Weights of a small transformer language model: tied embeddings, a variant of Adam for these matrices.
Each number is 128 + 32 x the weight over its row's rms, rounded and kept within 0 to 255. Layers, rows and columns count from 0. Numbers have three digits each. The size before them is the row's rms in percent of the matrix's.

# down: layer 10 MLP down (transposed), 640x160, rms 0.0534, rows 22-171, columns 0-39
# up: layer 10 MLP up, 640x160, rms 0.0534, rows 23-172, columns 0-39
down22 085:123114159107116147124143195123123149082129118114124108127123112180149115095110111131092121123124122199130140226119074107
up23 109:176150150120095114110103151134090151142161134119200117156158134142177146100127137049100135132065099160152153162170140182
down23 093:100125175116124134186138161099105118139170156231188143134070135139118114152137124187151123110126112064192152208143111165
up24 100:153146148127152133154106115104120137116086111186142122141111106167099166057103169145074088124141131139165156102136095073
down24 117:151119114101142110116094108119138148141159140115109119128142132149170152085121134149122101147204083144089123104162159153
up25 108:156182192081103154079119129156085116124152043111094181148143144112107110128112103084120060155114133171123143091098098133
down25 094:119133176093164090137117131168129149114124143098106124086092133094090126175153130141118138123159087115106142138121045178
up26 091:140133158194152107105087021149090082130195136162064185089127085153150147112118096108077146135144109146106145154118093092
down26 090:144137165103155114147139141135115161117175085095102124130150145098185149159127067049126084144125137149089152134082148089
up27 090:180111164159162108137066134126200133075156124158067178103087096146172136103136138133143127130202153122114145151117135144
down27 101:108154186168172090117102108131182108130155129102122147111078081060166183128158093140139125173172086147124123155125128158
up28 119:188145156199103162112065109130136143150145117181129130118130119125169144077127104156180182121119126119150154134113181141
down28 138:161080184146102172060135114103185122081100159103097110112107119138135166141211170153182132144110140193117095146092132108
up29 087:208090108118155134105144111143108078116173195085175148063069144107090127104093134173133185132139115167227151113124112098
down29 073:096146093134124150084127102169148037125126146126113087191147155178102118165156137130191153077140110174181119142156133099
up30 106:159097107149119093132197183208131081148127148145104162067137125124205135097153096148134152129184105140116142097189131121
down30 109:185115118173146077115170147121194100114132075199114136117099114116180155076116209198119120150162138131172123162138132109
up31 103:136128130106170109135033167089135111114117117120173121103087150145136120148091156150084128193139094071132139143150066109
down31 090:117129144122148095128129147147133137104133105059160127153123111144170061112093173180129095122088087147120126125110112093
up32 095:095083158108172117123079116152097154185087113155139114042114093099123143129118113122056110133115148096111139120138133119
down32 086:107098107134084158131094181101050090134114186123114043178148095074115169111129156164141079088141159137165138105114088080
up33 062:111094114145116143092128153153137114040122110131170078181124118134102154098160128180165102130150141123103140088118091111
down33 088:255181181107130113113135125126121142176179149119098117127130150104138105163098148054124122093117086129148104190134190150
up34 095:132056097112169146145094066089153074188132127171103128097090076159148139135128159171101191152115148135155151150091154086
down34 094:135175086112147113093081128140151205068075119120129165111153117152135133082204122099095074091101130106134128143091160116
up35 114:163172121165086145118153095125107077175115121096103145093124121063174153075091124125118156145095072165108155138149118122
down35 110:203094128138119110046125151114200076104091076170123185152077072129156103090156127172155131087102118125099158138137119138
up36 095:123118093149107121121143113155155173153151152146069174109136133106179158122055162141084164142182074137134170131127142114
down36 106:125140097136120119137116126151128141082162126140158131130125080118138172097137142175143130168138102127149148109153079095
up37 110:165164132086104166140130125148109129110113091127129172152131115092180107175104092135083108097068149178161147082137217197
down37 124:121124120087128046110187068116091176144206142108071108137101164104118110150074187126150065097131113097104113111148160131
up38 109:156177174153145093146093147162078110077116157136061126095146108123080109085147150080081093181123111115090146120144161119
down38 096:208062173109127129141091153124196095127125083112123171188184112158121135137154030185142128120106156135106141099144148112
up39 116:167158191114073117108156178130116054142156150117084106068076142115168112060155133174149116180121137137134149132132171074
down39 103:079120106132172149160101084074189169125126111084147082146124171110073104098106115135134116138115154126165129089139087154
up40 099:143122211057105100103121133105079122148173147153082116135131096213215131165162093115100041117147174122163121124096168168
down40 087:095182067174132144143137118167197149164146154160178175102063161097105129152176166088130221132096085100102119131192140126
up41 091:116171155073067096128139172169129127072166141071090109161139130113160115055153151136104114147125149089100139096132127115
down41 074:081103131110085138153119091082181148143157145085163127105073095117127148175124088162120110078126162089147114139120171168
up42 094:134079142119166092134149131187113093099145101132133122172102098127094118126106114181167113158176133142197141108082154139
down42 073:105165135150109097163089057121144157158167122094129097116149119092091122104110151153094164148132136131206127114140115122
up43 099:124118140146089146098084126154153133040188163094102178129139130152125112108068176081062101153160067132106147156065101167
down43 110:128124127137133108142146149166127116094113157111110132116129214135182123117126149143144162129165089087106124174115149103
up44 106:154140080107061162137109152133143152174102093189108106105099141155118186114096058085147183122089140141094132142124142184
down44 098:133102109115085184150143125182115140130147093176062141112068119148132172155094138142136145143072144155158098088116148118
up45 116:148148125125085104120111145136144120198102048119145137096089126156110185122072191155106137160108119181112136106144140124
down45 131:138163087105155148165112146182159177171153117142122172145100136200101224157087103111157157121091159166135120165176188135
up46 091:151146121095033091122148160171183143125123118111092145128096103076143137138089132136109162156081108118120170122157113117
down46 097:125132112119085048165131163106127172089122140141145162093148088104115153205084100151156147156119108152117089091106149187
up47 091:135096116101116107089106135153094147021170182132129194116142151111189100167129074137169160141106101153163143098138133173
down47 080:172159113164107107120097140119099103146080140141139120100120136202054193137101108082139127108104181149118116124136110124
up48 105:162088124149230154143028070130114107112111111115138129110137111148163168134115130110071103135122110087083133170156100092
down48 104:215142122158041090148179124151086096132121163100078193109093102142136129118112148148151150134173128082206147128115093140
up49 103:151138066183137115101085067116032189121106110077145135143110094165118177100138170142069073167150095174119138170150177147
down49 086:135132159164085118160148101110131160156092105126136123206134127125156141150136195153121161106178074140166131157102118133
up50 098:202171096150165095086147129174097105161146068185146195039130133064161179144125104146115109126168127137126132101165173130
down50 069:216090141123139124078113236145107148096151134136101153099170042120142167191129082125068154157098122106144145159165116145
up51 103:149145116154109143156092096105152160117159089141088163102142072172095151115118155191114098184145127138157143113107129146
down51 121:114109144141113129182061116140128126093168128140109103116115118111135122092092091194159136134162135138079143183103146114
up52 102:142185116146118081108124175156159161105130101193136139136098094121117126114129104124154143145212103093087168146137110132
down52 128:120114151101104144097138123121152178093106142148137141145147079137136151129135121157151125183184067128108124172144089183
up53 115:170116123165059098133104107113127104148138118148097157123097094107146126130139062104085152173124105155076138156154159132
down53 141:211141128136089158095137146100122134130103085145100092159085115182143112178124141127112124134153140204136101081143188087
up54 096:183140152175131161134140147098155139116115123128168146080152071119172210093127149103096099168122127126088136161180085137
down54 083:084128150182103104120124126127160115144061156055187131173200109123136173151145146156159133119128065079097096103098134165
up55 086:150136230169068056086179155173163107134154146068131143105072144094116120096158079135146062119116147179124125104092150165
down55 090:110097146130180122169107119147105134199127177143109142090122124079115079144110186099129161127145126074158115093123136112
up56 084:143130153079189112068125114174080076120141095177107114072116118181139141136124062059155060107077142129128131100128135162
down56 089:151127122122167068100135144211096089133102164097143147113129106162113059142123158142107124121173098047111124130135097144
up57 117:178169117141079134129104087121134124114127096160162174126120068110119154096146049089092132130112062126138144172182117095
down57 117:191111106184112162060117199168159095164157108120131071171151066151153134142129111083107153171150200117136117152080145097
up58 082:183130158083148195110103142136173150132138089159124151111126104113130168199062143142124109181200052132114137121110173134
down58 089:131144152075094156117135150137183129141172079125118146103103122151123179177106155104168136153168066153092085088096114144
up59 103:167167169112071121130074140104094208090113116109115161092155085147140157139128158154091114171067108153127147093072101171
down59 096:092133127107154060104101120079099124103104110101136154101098125156160126161184154131135077194109128079105126104124115136
up60 107:129114140181154179073110117128138107141167124090094134129141085077137092094111151098075109116104110148163168089177171132
down60 104:085114106184187206083088121120149143163152166115140117131066147117097131144153196138137073121117089153105120132165139144
up61 098:150137168110120137074101091124125143170132072128084116119101119075185180112131167061081121114134090128064152159179113100
down61 083:152137118103096132081097134161148117145111110185109162141106113129154110121167165128148151126154103126129133087106135140
up62 103:205137142119145067133148126127118148170129085191092150117108069122139115177125114178138128175179086136122139085149160135
down62 118:112125187122160136144099156154127098122155167147104089120129073156132053149124117186128092121204135138132121114134131103
up63 096:152057133111194132139136099119117108158134094094136154104096131093141157147105133146116091145111101213198166163135114049
down63 124:106110179106156118102165090104142088195160138186071093145078079155143138163140143167111117142106054129107109142126169120
up64 097:149129067150089174130107166184131080078168083160123152104124107159114132105114167145050154136171154145115150173146176172
down64 112:174143135140101135149118092163109133126185091184145119110106116117108161119082123095112123131149076136192100171192150188
up65 096:141176173141168120097181136143123063132113046182131107171025078110056111111163121140127110106117120142119134143163169148
down65 084:025105128126133123239121117184170160085124171113135127140134132118112061109156169141108155158138109120155095085135144127
up66 090:104181160088149148148086171145066153142189094171106094153092101108090131148085174153120094139124112121128136166143170150
down66 084:131080102122117134121132090172170140109133111095179135104123159146153078073142161120107178054080081066149111088170170151
up67 094:147107135159180101121082132106179119091116135135129127112099121162125146123124098181114097194206107146148146059165125157
down67 112:128111126102141103146076099113090139150101072164142123085108125119143175150110117141172150152172110121076112075120158123
up68 100:117100149106117132100117197128151140166093125144128158113096091141170169141113121079135106126131112160157158131146140149
down68 123:137101157118082105145126210157145158172156142111117158136105079129122147155086164104126154137122111125151118134153120172
up69 116:122160138112123120063166093097109096113166108165077128068155145168146124093119126138156037175133112135137142076107120097
down69 131:119130152048121114105176087082122209136153140155121128041154141159165103113156132124134130121153092165152136098121113106
up70 088:132061143158164092092142107112140135124159130072135152144094102201121116086120090152065109121097151180145118083139172127
down70 084:050120069141157146121127157185197141131124114190104176126115103107183083129104124107137085102123129078101149097149116141
up71 104:137131213173157138117070141131118166097127130156141143130100131159099133124089115104137133140119085183131156074083110076
down71 125:100186134098157137107079122186141112125129179167111220132162119071094172115040113123148130121090118143131108143125153118
up72 095:145110182114143147111171131179156147150153141126102100108117133143165114107106042159115144115136122155129138131048137102
down72 078:093143101118156113112150125152193120099133163126133080186186104156153128230113099113143128124131121094108124125085160114
up73 099:150177144119086201134073102135164139079155144074072190137128092150100140075120130098091144123074126138117146139119164190
down73 100:138142133151140114079116114150095113162242124181122094137184073154141061134127143119148134167111143103092113166144154127
up74 103:167141080149167101070112149164154171146150130113105141127145158109086151045105167091163133070136143157108158138096117179
down74 084:167158088129125116116118125136095216150121131155108169163102053132111151067177125129207140056128138115148124091106114149
up75 090:137146138127162158116065070126136048165169130095086114097085122119136139099143152152118091137131158149141146111121136141
down75 080:125096106105109166167121091159119110148105119095160128142147146191085105116210136053096104136144111121143136137129088134
up76 105:179149159152148188054123091118156130134158111092056120120121090119126179127090157105095116162054085158117139143108118130
down76 097:169154156100112080106127118112177131153095048123108171101107067132088081122143133107141102127132091091105117151153109185
up77 079:113150160090125188121098131168116091120075159106117127110135160125165146066102177112078148117131072106125119199175177182
down77 074:104105101148158173111106166125186161108158107145126080154122117058163100120116096141124171127181099104137119075121171089
up78 109:154115117175160072100137054088127106063125111156127192106136091164134128109156091136104120130146137139144137112172106083
down78 101:149122129115108123109178146084074141076080135110137168179144071118056073104158134150141120131112125132110113099121087117
up79 121:119091108114095111142078098128169164164116189125078186104145093152035150070107081124099162154108154180145131077059155149
down79 145:110119143117121146088104184189129137114140086102150134171120134071174137179224057128107127185126123152030111140140105144
up80 118:194120152204143088129083102109118097068152124169106116089113092114168109120114126094098122172086118113119154135114118121
down80 120:175108152125096021161106107127126102135135103128122103100153090090221137093102079099172137137100141084142116162081118126
up81 102:111056127092163110122155130072117164156141168124149167137095115145142153151113071182152154150144080084234142152095134142
down81 096:125136115111076137141153080156137135115168127052120124166161123119094139078076141076108117159120115142082117121143126144
up82 092:136134134157160131077111170121120114089149150144052186124120160098121143172088175153139122090189053127138138215101172170
down82 095:169110141104116130096137125119100165138142133118127098102130193146139125127107149126125121160106109153128126106119140147
up83 085:116091196139090191092167127160071110140169115130105172157090104106122103168142078125140101151163135169139105128105178150
down83 108:019121117128125143132142135165099127122140104150127157144125116138105119145120098118117119141141110140144078123118164150
up84 100:143163151169139148122132116097103166057121129130088141063149136180158133104096132121128093156070072180116169120083127152
down84 131:088146153188121151137070082103156120121139110129081177093119149090144198182103133101145119154098052151131117088074180155
up85 095:160143091139118099107158106130134105169122068094111141106148117145165109103064098086115182112175090162144111120201148145
down85 080:181134142119129172138094202085148159090160144196088148148133066141118150062124228079132157145142144130128134186081161122
up86 113:121132135126099090114080130104136175125153110176091158114137097121210143192162094061122090135129139162158152073121182090
down86 104:119106132136135098076127132130168165146099108204135129122120098139191069163136111102130065104127115092155117159094118107
up87 102:182087106113123163143118139177145093061172083175117101153138079075140121079147097168148130114161122135152157146167184090
down87 107:117095073157125138133075079143174114068135125122146125109103119140160094103099104147094144132120121151175171111139216149
up88 124:176089139085133139109118181140117140076108134124106167086134090167126145100104113087128154138131133145138140147140177137
down88 127:125110126111152189138102097083100121137063087167092132130117090104141121126093054119137136154159134141159145145150099125
up89 086:094100147132111133097089087143107128170155108128123204159090147153152127149126076092128096124125112160167118182114097113
down89 103:017123102122116118132108136150107127131150135135133149137130125137129115135128126088120131140116116140132103134102136107
up90 113:156158121145130140119102091109103148092072047188176173137135141073119138168056146150155106125100099136095155111090105119
down90 106:148141139198167174163116105137178080112157121129170133120166125061155124185087086124151103120170169144227130160121142129
up91 113:131156188163141133096078155148106215117144067162131112092119118140088148150130062130143097139156130194146142095103146108
down91 104:099096122101152128125189083188131118103077100187111134099141135122140158139097128065149160133157136107158117134134088137
up92 087:130153110159149152145084061183156099116157178192129130115129046132148139093144114104139119202168156113178131163142148053
down92 089:080130068140123189157112063128100106169125149172118099100124056154196142156091132116127125116126135072111125174159177113
up93 080:093119128130103101154092085101171106130126129160122113120102102115073164120138090127144149124085080130117144148127137115
down93 086:136109145143153164151102074120159125130157147154127087212174170121095160073113151137176092109094123117149113073188094024
up94 102:189138126188137128074152085120119098105106079108152136130139107145142133096129092117162106119194075187128142102138105096
down94 145:171143115132143136122172133163133110159101078178197091129101122156111131107141115139160107124144098098065100100167132147
up95 106:161071167173127038101119107092118130076135074136105088153085086134130102114156162170158140134118151136090162095104100142
down95 108:144139151143133077123142095070149126122084135134103048195133106099122075080180187154175179187137112076117132087122122115
up96 098:160102181092197166168103091142108101180174125147086109085095098130099100141121097226117112102172105089177151097097124142
down96 096:110106185090123152151155079184119105097089140120201107073096208087096118084121093136138133103176125156141125149168091143
up97 086:107137128127177154143129152125124133154146181168124127084140123154090113168124098179146027131115136102146166074120109148
down97 087:115174126092089165156116164151163136178131160099172112093130140101167095156130150158087080165082087060075118122141114158
up98 116:128119136082120128128131188126122124056144078084089162149136122108165149125134129061116101167131150141190151157118151093
down98 099:081139162109086164115106182095177150163108115162126100179121077105166104084090121167147152103152147061117132126135101085
up99 111:195128178071106141137137171160153100082144113122122098020095057096160122132124142074081103138158124105121120179164136164
down99 097:143178102074113112126160115092080115135147124048126141120163146164188151143132111094140147082134097130129112114150163151
up100 115:173140129079136115107119104115185069107184113143130158129109122173090141134130133124135136110116082102081125149150127114
down100 122:081140135125149210134127114190166106141126126137208143185130131111101087090158100104161137140103153184115096144132147094
up101 121:138151138089166185129133137178119113141140165134117126122168073080154129135121115072107112174095091120089139099124122077
down101 132:111094091121098147118108079170122126120166102158102161108147103125093120133121137096128097150126134151119124129141053135
up102 096:175094191097143148155166169133158057103102094167158134076040101136146144166150139145163150157133115094110099143204161149
down102 071:139131105113092198138140119136162148162095131138081191137108113117145116089118115224197189132095110164160096100078129158
up103 101:156139153086079196118143127171138117120101153104083142147180151161159090148129104064130134102089129132179140174178097141
down103 077:144159133145166128152115078128182104174137080075194124162167124100157136155080123118142122105080104138152135189131111200
up104 097:137084120154117134096136129120130130104149080128098155112114083176158161138101130127097106151140121190135181143136161136
down104 104:255142146134118120127130119096146146129134152131111102130124135101135137119125141160135107123137125131134173131130113129
up105 103:162139165102069073107105128129157185073161131094124132163142131191062109084141103135133103179082156128190163156129122066
down105 102:118151064133180092048123155150113122153176146128173165154125177148176152143161169122138177114087223139188114106148125085
up106 083:099073145161154093099102132153094052116134139130105110113172098175116177082091165141142125110190135183092147136061238116
down106 090:000134082119140147110144120125080119131160136105098116101166085135137170110110131121154139150107108091113116122124149111
up107 107:183096097123178142125111099138155105120175094178163119069127051107140176104164147119120119166140132153100134156158096071
down107 118:167155061111088116131124112110190151149132149105153195110109140136113177144152122106160103134148075120133110164126124101
up108 103:136125160115119125113059184089139106127178129112100107186141124140058176183147149113101113175177140159149149145083106116
down108 099:118205064147126194118166112171112100119055147093143183150091126087135134104129124089202177081101169149167111111108116124
up109 090:170099150131102164088114107089114132120136093139150212173111140122106106138105114128157118119150101146151129086083085083
down109 077:183119164082110206158136104102143139140136109139140159137134150115134091095146145182113124157176157118116116160135116093
up110 108:135170101166135120141127084117203151115126110129049146134182113112144173133102100082150155115170090150136151132183165112
down110 083:091121131172174162100101117103188116113121152144107126099092101180134118159076077187119155163207191102167119142111185105
up111 131:212146127107123116152076153136196089115139105129113150077111127102130179158059121106051121173132118121113128103133139122
down111 131:171091184089120163131167129111138163130119109146111159173161169146145131200079107144060097167102181079115122125129094140
up112 079:128108192120147143166060144108162098109224146168113079114145103169096095132077194137078161153115087077125130173106084117
down112 087:160119091129110163110144154140133156115038124125174173132076158080140156165144098154133153121145129148136128083113141132
up113 105:130151159103078116102139081140151117109158112133162183172111124163063141113097051079144160147115056128156156108154114131
down113 078:175078110132166112103135083062113122126114091092068104118140125157175122077230157137096093169127153135082142152102139141
up114 091:126116138104089119156129130101125149107114137081097141150156055154143109157108163156108115189084136168125146142132149082
down114 077:103088143129142132148144128112080080197128159072137108132100155100145135093110123117124114163092107093150128183104132133
up115 113:158121153101174160061112109090175095133127118138097155131093110174126149166144097120149120133176092155178139157101091089
down115 102:103160118130114210118147080146160103112092137195096115129142166108105039193081110095126070155099186136150110151107080101
up116 103:117151123066122035094114155149181184135142075132146173154121101087111151081132123122105150145111153106180145115131133077
down116 097:111173113140155086121127187178147192143166136198140147166158079059126140130126077104091128118124195026110113067117089076
up117 112:144123146112147153080150144096166156126130064081161130155094076136114159105113067145120104140105049160125156133099151143
down117 149:127133085150127118122184114137153126148145092085181146098130088100142134171077091092139159144176099128163080147118117220
up118 108:126122169166120167091173127088125181102093035122158117117103094097106157159070057127123149162103088127128149113157117160
down118 114:150131185142160154181111109089186191126123071118158114087104106108118133156096097092063154103176084130119091092176112161
up119 096:169044112114141192143142100177091090160150134186093122119136113111175152108157107147111133198071137160137149078101107076
down119 080:168187103119115175136154083138126131171155137162141109141120109162138152127118163158132157153141114136140126110088072061
up120 108:182061103130175139097165123209145095159121136214092145075092134190117150141182140144170157143131129116137124099096117059
down120 109:166187086154175098115107163125138139103118122183129141165129077119127075079160122096109162154125167089140145137105077103
up121 106:181133140139153114132053122083140133070121121112143104096143124186149145025118145082109109168110132121072119143170067161
down121 107:115131134131115134153115097106132111150141142083103142133108199182139068103122142169157096152074158134113117204113131164
up122 099:160115152178128122092089080078143114064156091146094149145131128120119171105098127079169098151107105146136146118147130160
down122 116:117101124134104130072102062135161095133157209092130101168163150120139131161081146068144160133181110122105156105144128101
up123 101:141147136177152121114147094162158134133160126094052152159101116098124119086094103142146125122209065154185161158093143112
down123 114:136157100141110117120144113199180161112149144117086146195130103153124177109115101126117134130143095119163146141151156073
up124 115:174181134166154106094040125162199125117130137102122080078158126157120119103147094106118136156108140138092117133147088149
down124 118:154063156126086114095138163147171141163178147123142087104144146183142068146112096111114133141121129089164103132117096140
up125 097:165132168122163128128107162179126087170081100141143144095129135061162122176178128077127121084112135158087140204156119113
down125 089:194098134096056136176070088097126126071130128124157163081075154080104130154161168127045113152136140129102180121099110194
up126 107:157080083083167100156129131171067167125157159173117120082110104174141176182141127106065149152089185115100136090160155162
down126 104:133148094169177133050144094163139091131146127153123140145142128138082109107174083143156089108161185142125143194149135119
up127 106:151088163103054103111134147187152086149094097151156122121161085092120102139123133110116068200103129117131145069184094097
down127 087:127153111117116100094108146120180062160146081157182132141178149052128125208127174146152104145103084085119146128152126145
up128 111:195172123126146158170116162166108161171133071088077132111161091116137170118093122104081132137061128149090122177113146149
down128 122:191134106155114174104153170137122116113124115111099169118134114096118123187132166115133148099115124100155096164102164170
up129 108:174150140159126133108151086100170105145115112090123130103008117152140171059098099145108129156088090133131142111136154143
down129 103:155127111136136152141162102109206164106097133119054164098148083109093095144090153131176141175096128166140132158097101178
up130 093:158088104090166132101152145126156179120170142148074129136090121100156118130097169125092122162141096126102133158145150146
down130 110:098136132068135106109129105183117075185186135099164178118106132108185126116143159095213158130173044145128120108146159117
up131 106:192120095116197092153088125087116108142129144188141163105140115098163137164179166150161147134170116103124150158119159094
down131 111:158158133118120158126081109095142159131098169182087157141124121128129110179129144138152165141158157107108140138139203122
up132 105:167173136087173161103123064186158142071157090147140113067112055137072114106056135132054103158132134155201151118148141125
down132 098:163179121081189118122144058157168138070155119127153152101146116145116136108145100134053137148136222122116128071138144161
up133 110:145137099098154134090110157100112084096181081158124084114127139156109146157049173138070099155157132178140145125094112068
down133 095:121136095169100092119104071150162156158099140137134121152109166134104065073094148109124104085140120165070135209171161171
up134 106:142132147140150092062130123101152079135144063133079163173059118158095156112038116112115097116107064201138162130117162097
down134 106:149137138141137141148105062133208068118091117091149152180121086129107117124091122101135124123146025138137110135158104165
up135 099:117067136145125173160138147094160203087063124132123165114100115074129170127112073176110052127107074158156138198119156139
down135 083:165170154081088141092100141135158215131150128124108113057058129054187113107110135101177091131143143084140119162102122127
up136 096:125141172159121109119073123141165154129129109136118150106164111111155191134133171135107099180202130085113139076132170100
down136 108:243132167114135088142111136099128152151124145153097112110165113112175140173104142170146129132165130159136182159143195101
up137 102:123175176081114081090128185164091136149186134113129129169145103114091127168158152127121132112197126119167141151127160169
down137 096:133146123140121088159149113145122105140094101104142135155099126139150118155184112133122147139126088132093127157124143124
up138 105:168114194123158122069163159151133132114143147143077139103129086142156150127084159104092069153131090150150140129152178074
down138 115:157157215126131063108159147143168084131135123081116154100170098182159156149194103099109098089141096191158106101134142127
up139 092:146116164088169112131163214135127129149155132113046128091129116110153123137142150162129141098098166084130132055103129118
down139 075:145095110096114135108124191159130153160140146114121097122144099120169121125185219103092149143123087146162135124089104133
up140 099:148106111138124169097168115171171124139187155097137110071172162081203141046135110116072122157116111143123151071057088075
down140 081:141130093132109160121152078116195136167137058119120118108160119129137131081124156144111142163097119156093129099113169082
up141 117:171174153159132127161117107140162125156143079103068142113137055114160117131127130148062119133182126149115145058129152112
down141 121:230138068111096062116100184106146133148131131122089178102187132134173088107149118177117076151095117129114140092118114153
up142 107:134158167178099130136103144120126132060144135084098159123141121117142142039121149104094133147109133092116156116133183164
down142 109:196165164131096103131134116104116103104128134159141121103129084178161095092116119164131117120125125121181119100195109134
up143 113:138043148092106161129129134089115160080112117089166106150079050182130161173104071165089159187066069130170157088132130109
down143 130:125144090116084127125118103174129195125100105082180157105112068022112133142154130127128142137141115065123144100180127186
up144 090:187186136125127145064103126124117092104138080134162108158092137152148128110188076075136083135098104138094112153170116151
down144 080:102132128159160126161127091119139141163094101157108188117096127096125144154129192150112107175123130186141132121117110136
up145 106:137165198092107132058079168171118126131147078096139115123153076131136152146131126084125153167109109101092145203134183125
down145 117:073146111113143146062107167124069101129201126102164108105137109127113143133185121151157136128102081083086113145143066104
up146 117:136151119185148115112143124083134170123140094140109077085100100155160132056147076153071078136174092122158151082167094114
down146 132:111134150134087159130120164139083229098159116120116069172131097097148134114105130124098078130132074175122128096114121081
up147 092:122140141129057138147160210165144139123084158085122198131114105129158148112146134057080145121077114144170132099091178085
down147 087:142117174099120147112116155120173130151135176151090130164122056108082089078132130120119178106160138116114130121159104105
up148 107:132140099101073168118131110132130096142115110121052160075157108082161153093149136073104118130036153114098148133111172146
down148 093:160091179123144199104104140123072150124156171238141167124094116113169134160185128103058074166126198144093115153142164174
up149 088:135193130146138148114101094174165141099150143094092133125187094135107130165056179059107141127135055113111161170148135165
down149 072:128197084119115170145138114130121204139180170091111141107116135121183149217082163150125113144152149169159105141164110090
up150 099:132078150068101091132111115117131128111092135073180162129086104129122170124120083115084118162042080176171142163192192096
down150 084:166116170186139178133140090155177102159129114119111154096101091021161140058137132080142178137110174109127104113100135131
up151 094:108193131124060137080137120142169135105182060133080155140180069058108124090127138091115130126190134151117157136168126162
down151 079:163157078149140075199157148150123109087101123130106127151097119142115091132132153121103132161108147107109131151148161117
up152 092:149146168114125162092157130168113135085188117142146145091058120119108126084135150093099142157059143121109152134154133127
down152 077:071127156102164105135094050150174149106125101178118111131129141178181139194116152147118120128113165085088126097097119132
up153 087:197155093153128116118131122121089196099115147149136111086084076132100139095107110187123149136151074169201124093080061151
down153 082:104159213186092140157173173167143109105134125077140096136154150105147139181094185101129139193118126138060116123134123154
up154 087:181078107158112099088111145120096181152159127153122132065157087097139152067074146096089146150209066165140128153076066128
down154 082:109088162171119135151165129081131146156150130128127072167148048128149146131228165154137078163092109143098152128124189162
up155 105:130140156107052064104090143136198108069119141163093120097150128136159104151121109098164120137139112107120133154091118137
down155 097:160175028102114135128142089137107095085098072109144172127103100092112114133110151104148099154126124144112138088133135092
up156 117:203157137177150129116158141072091085146136167166135159082106117145166112202129118094102125141133119116087129137135104149
down156 111:158129151159156105130166105103113125135112115197120132059132131071095139136093118172145132155114159133132082140103131141
up157 103:166146167173122115144137092132183157108129137110085152095125107177126112140070150155130136135156097133120137097068135160
down157 098:054118154135105170126149163101148124080133110127094090140127175141104177164089210112145146174139056173131079110088097060
up158 104:195124103108171139101122105131073146107131107149147075130171140083144118103133089091160106124116074137146149083113079096
down158 085:158112120138151109118113164153093140108123086137156153177086194115111082081142156123209157103092070180118141130102141136
up159 091:182116130164213140130130089065149078171125099158137178129108076106174131114125076101086081134132153120116142106123117051
down159 095:150154187102180109161164065141107157160148162108127171128123098175123105136106182158135149134128161119158142158113158124
up160 103:145127161158107105151108105136130062190171080148148157126105088126178137165144143209158157109137147154111160084148101153
down160 087:142147110156121144127146159110123107145127130114118124148138139162140131113161138122143111121112121066117125116152077131
up161 101:125081139157139114098087112126133122154109133114124167123075125110142142119149118109075086133184144206193119144131136160
down161 108:043110128124126117138131168164130144097120110113132166113125152157152124122134147098115114138127194129150067116132116149
up162 104:146139155133072124132124166124085154037134127127139109096143136082139143056165127087165110187128139121145157120095114159
down162 081:119162105164100111143185104141122169112142106109141125149118086092134161086125112159207206134129153077189119126161080105
up163 112:137067091046162139115131142097108153118120098128095119136132098145160139086099176096127164156111134151125149174091145158
down163 106:137122090069162143149142105135055166143184076126116211127138074150126140112070163158137148117102131180098137119106113180
up164 098:160127126075119132107140143160116141088153093101159114086170091127168115068130030108107071136128125139200141112144070162
down164 083:125135181134132096122055125145129111128177128096099136175066125162156125224127152148180148149126061126103130138112178128
up165 090:157090111177131125105069134118163124130146096192142148089057105152120158164111125170143147165190121116145138130119187121
down165 098:150118122129120133108090145148133124130153102159108167039075116115138144125098145129140130136204128141136102117113140164
up166 088:145129212162135147109115157202175080133139154104100119083120136082156139157162131128087114109117148139116128157120169178
down166 083:172093204121135135174093167143128144150188157187122121147172115126120165117150180170097154168114082063116138134115111156
up167 092:153111173143106178108153186120120131113091108140138103084141105140113086166115077037083083143183154119130138086147170108
down167 070:163121111151148151151118178127163133135106180153135151140119136150170104081067144136129121070152170109164156113128121037
up168 100:132078179154137159161102127131089148115122137099086133104065139148135101194132073182121126144149133146160152163091171070
down168 081:103151152112116097123172125159087108138167120083147085122128147087101184103149175164045148093099087147134135072073080188
up169 103:152094159199147183111126090104120108137152069058104119106140110096230131102140131163129084128154177136083137121099164094
down169 092:125106120181117166146139123138121155213209123061188084079167131122098113106130229156132099125117188122201127088128145093
up170 105:137085133122103103118074090131171123092139099136120160119150095158138163087071140091110127154119109148127152154120200143
down170 117:222124139135142096089103103124180140113154148106127131166147142116118130084098123121137146109120122110109194126160095115
up171 136:151138142151104165119129136130174168086126100106134130100124089136145126068126101114125079098139139169150147083098134079
down171 177:164153078148172112148110173112139169150138144140149147105159101125131072050143093110157106093140063141119113135164108066
up172 101:162087120099188148120107155109214145153134104124110110115130117119133168185102147132108105181158124118141126110177125112